Each number is 200 + 30 x the weight over its row's rms, rounded and kept within 0 to 999. Layers, rows and columns count from 0. The size before them is the row's rms in percent of the matrix's.

# layer 15 MLP up, 320x128, rms 0.116, rows 0-21, columns 0-63
104,215,247,205,187,183,196,195,227,240,171,219,149,255,249,191,175,179,179,219,195,222,245,193,188,247,192,242,196,185,194,224,199,171,194,247,195,182,176,203,219,202,176,215,205,241,173,233,182,179,168,201,129,166,218,175,233,205,254,179,250,214,168,276,211
104,209,208,213,187,212,233,158,230,257,222,193,253,199,177,195,191,198,235,181,182,180,165,194,165,220,212,206,268,221,202,163,186,186,196,215,208,204,185,183,169,214,236,190,188,173,223,205,183,204,184,190,207,177,171,242,247,162,221,177,147,120,223,238,245
102,209,214,196,160,153,203,173,184,179,222,199,201,208,204,208,193,245,185,208,176,221,215,234,181,270,238,160,231,213,240,204,219,251,210,143,174,164,238,218,221,214,221,242,198,176,170,205,262,202,184,194,252,218,207,188,260,202,188,269,202,184,260,176,241
101,183,178,200,188,165,170,152,165,184,212,204,207,182,205,250,164,240,136,188,213,159,205,239,194,212,254,267,213,235,187,192,174,183,179,228,214,209,251,185,243,188,270,246,197,214,244,226,240,234,230,197,231,202,219,162,152,182,211,186,203,183,202,199,228
099,119,163,187,172,190,168,244,187,208,265,204,202,254,206,127,201,195,215,252,229,153,214,160,231,165,181,205,193,197,224,214,194,181,198,196,224,152,226,225,225,159,173,211,211,162,182,217,235,177,267,208,211,168,258,245,154,224,145,224,193,244,180,194,208
094,197,157,197,193,232,235,202,157,214,198,210,205,174,182,212,202,165,159,230,174,232,212,203,247,172,192,200,177,168,224,183,180,186,245,173,204,163,216,233,155,162,167,181,164,217,159,200,193,230,202,172,236,187,209,184,237,228,200,249,219,185,244,255,193
100,194,174,160,184,173,146,185,224,151,190,176,197,210,155,156,220,187,212,230,140,166,239,202,172,179,226,162,201,209,206,205,233,162,189,197,214,206,227,237,258,156,176,243,196,184,226,223,134,214,226,256,171,238,221,254,226,148,208,266,175,202,152,182,187
100,212,224,220,204,238,203,221,191,178,218,189,180,211,239,167,200,200,222,162,190,191,160,161,245,196,193,199,198,161,183,185,218,252,187,182,154,133,239,189,172,219,161,221,198,158,279,201,192,174,190,175,226,230,159,248,198,213,230,124,189,184,175,206,180
092,228,169,141,215,186,185,194,191,173,211,232,189,231,226,179,214,166,233,226,200,226,208,175,202,189,251,192,151,203,179,196,237,178,164,223,194,219,117,177,161,156,216,234,215,172,198,208,188,186,175,227,149,199,239,233,212,261,184,185,198,156,186,206,218
100,150,202,204,216,198,192,225,204,179,228,220,227,108,204,148,208,180,203,206,186,183,208,225,185,199,193,202,223,206,214,159,221,209,198,172,208,219,214,226,207,150,193,240,269,172,202,220,217,159,198,208,169,227,129,212,200,175,171,189,178,199,203,184,175
103,206,217,212,214,182,237,185,189,152,234,197,208,194,203,240,178,200,233,203,181,215,166,196,164,188,152,207,183,243,220,168,200,167,217,191,211,182,229,200,189,146,226,182,181,267,220,185,184,159,183,206,241,212,225,211,169,186,238,187,200,184,180,235,185
106,218,183,232,154,144,191,220,223,258,250,145,211,206,204,183,167,213,208,168,165,200,201,226,163,223,174,229,162,163,171,174,218,224,196,223,197,141,226,161,183,231,273,231,214,222,247,182,218,216,179,243,161,239,189,238,231,176,204,114,229,283,152,197,193
103,175,195,205,139,186,205,199,207,163,196,174,218,200,197,217,214,202,233,191,188,248,161,167,232,177,194,189,135,191,193,188,126,170,182,170,201,193,247,250,243,243,202,182,218,228,217,231,181,140,218,209,247,201,209,185,202,190,226,167,247,172,227,242,238
110,181,211,124,233,189,163,204,199,195,156,188,190,156,201,184,175,138,175,218,213,188,218,178,144,172,155,169,164,146,145,178,192,193,183,213,205,231,179,175,221,267,214,235,221,201,238,185,207,213,217,240,164,140,143,217,193,176,217,204,194,164,230,146,214
095,179,196,255,163,222,134,209,203,203,158,215,199,188,203,199,223,170,250,215,204,184,149,194,175,233,225,237,277,199,186,226,187,182,161,159,185,208,214,168,165,182,226,214,197,209,288,186,182,209,190,227,263,195,186,193,186,216,256,192,226,154,175,158,206
096,198,232,201,214,201,226,260,191,196,183,206,223,214,188,211,208,232,187,227,234,231,238,160,158,160,191,243,196,116,194,269,204,204,230,173,192,210,230,194,227,167,192,216,201,204,218,157,214,150,208,244,217,225,189,158,240,226,191,183,194,248,211,167,190
097,190,180,157,246,160,189,227,216,194,184,179,171,220,191,174,143,215,119,200,179,159,209,186,146,235,239,155,171,191,228,257,187,175,241,188,203,191,164,231,190,180,210,217,209,187,180,238,225,233,210,182,182,182,226,193,223,191,175,197,193,178,207,211,196
101,195,217,207,185,242,232,199,227,234,188,147,156,197,195,197,183,176,185,207,174,214,181,197,126,258,230,188,178,214,227,198,218,216,193,192,156,150,163,168,180,211,184,218,191,177,202,134,258,167,139,201,138,239,180,249,155,208,196,201,202,155,260,200,248
092,199,183,208,207,231,137,179,151,226,160,239,178,210,178,243,216,194,194,169,202,244,181,176,211,163,153,192,219,252,213,225,235,204,167,192,216,153,215,190,186,184,182,189,235,226,234,173,165,239,229,160,181,242,192,238,227,234,175,216,210,184,200,138,176
104,206,242,204,240,196,206,205,246,167,283,227,182,266,170,221,225,222,216,196,227,216,213,157,155,211,213,246,209,137,220,202,201,189,207,202,231,169,192,207,197,224,219,249,196,218,160,182,176,213,225,193,182,212,192,162,164,209,199,218,183,134,189,252,232
105,199,225,209,217,182,231,176,192,195,219,191,269,177,268,226,151,168,197,240,221,208,130,190,138,256,183,172,232,189,220,166,256,195,213,250,216,223,206,157,210,205,228,195,155,208,189,235,169,181,214,221,212,183,179,231,210,246,180,215,266,201,213,165,154
106,231,166,233,160,180,199,165,170,199,225,140,211,196,236,277,208,211,204,184,177,173,238,203,186,241,193,197,205,199,210,108,201,168,170,220,161,199,151,193,233,151,228,166,186,170,165,233,211,185,190,209,187,170,134,255,227,169,219,224,194,160,139,212,209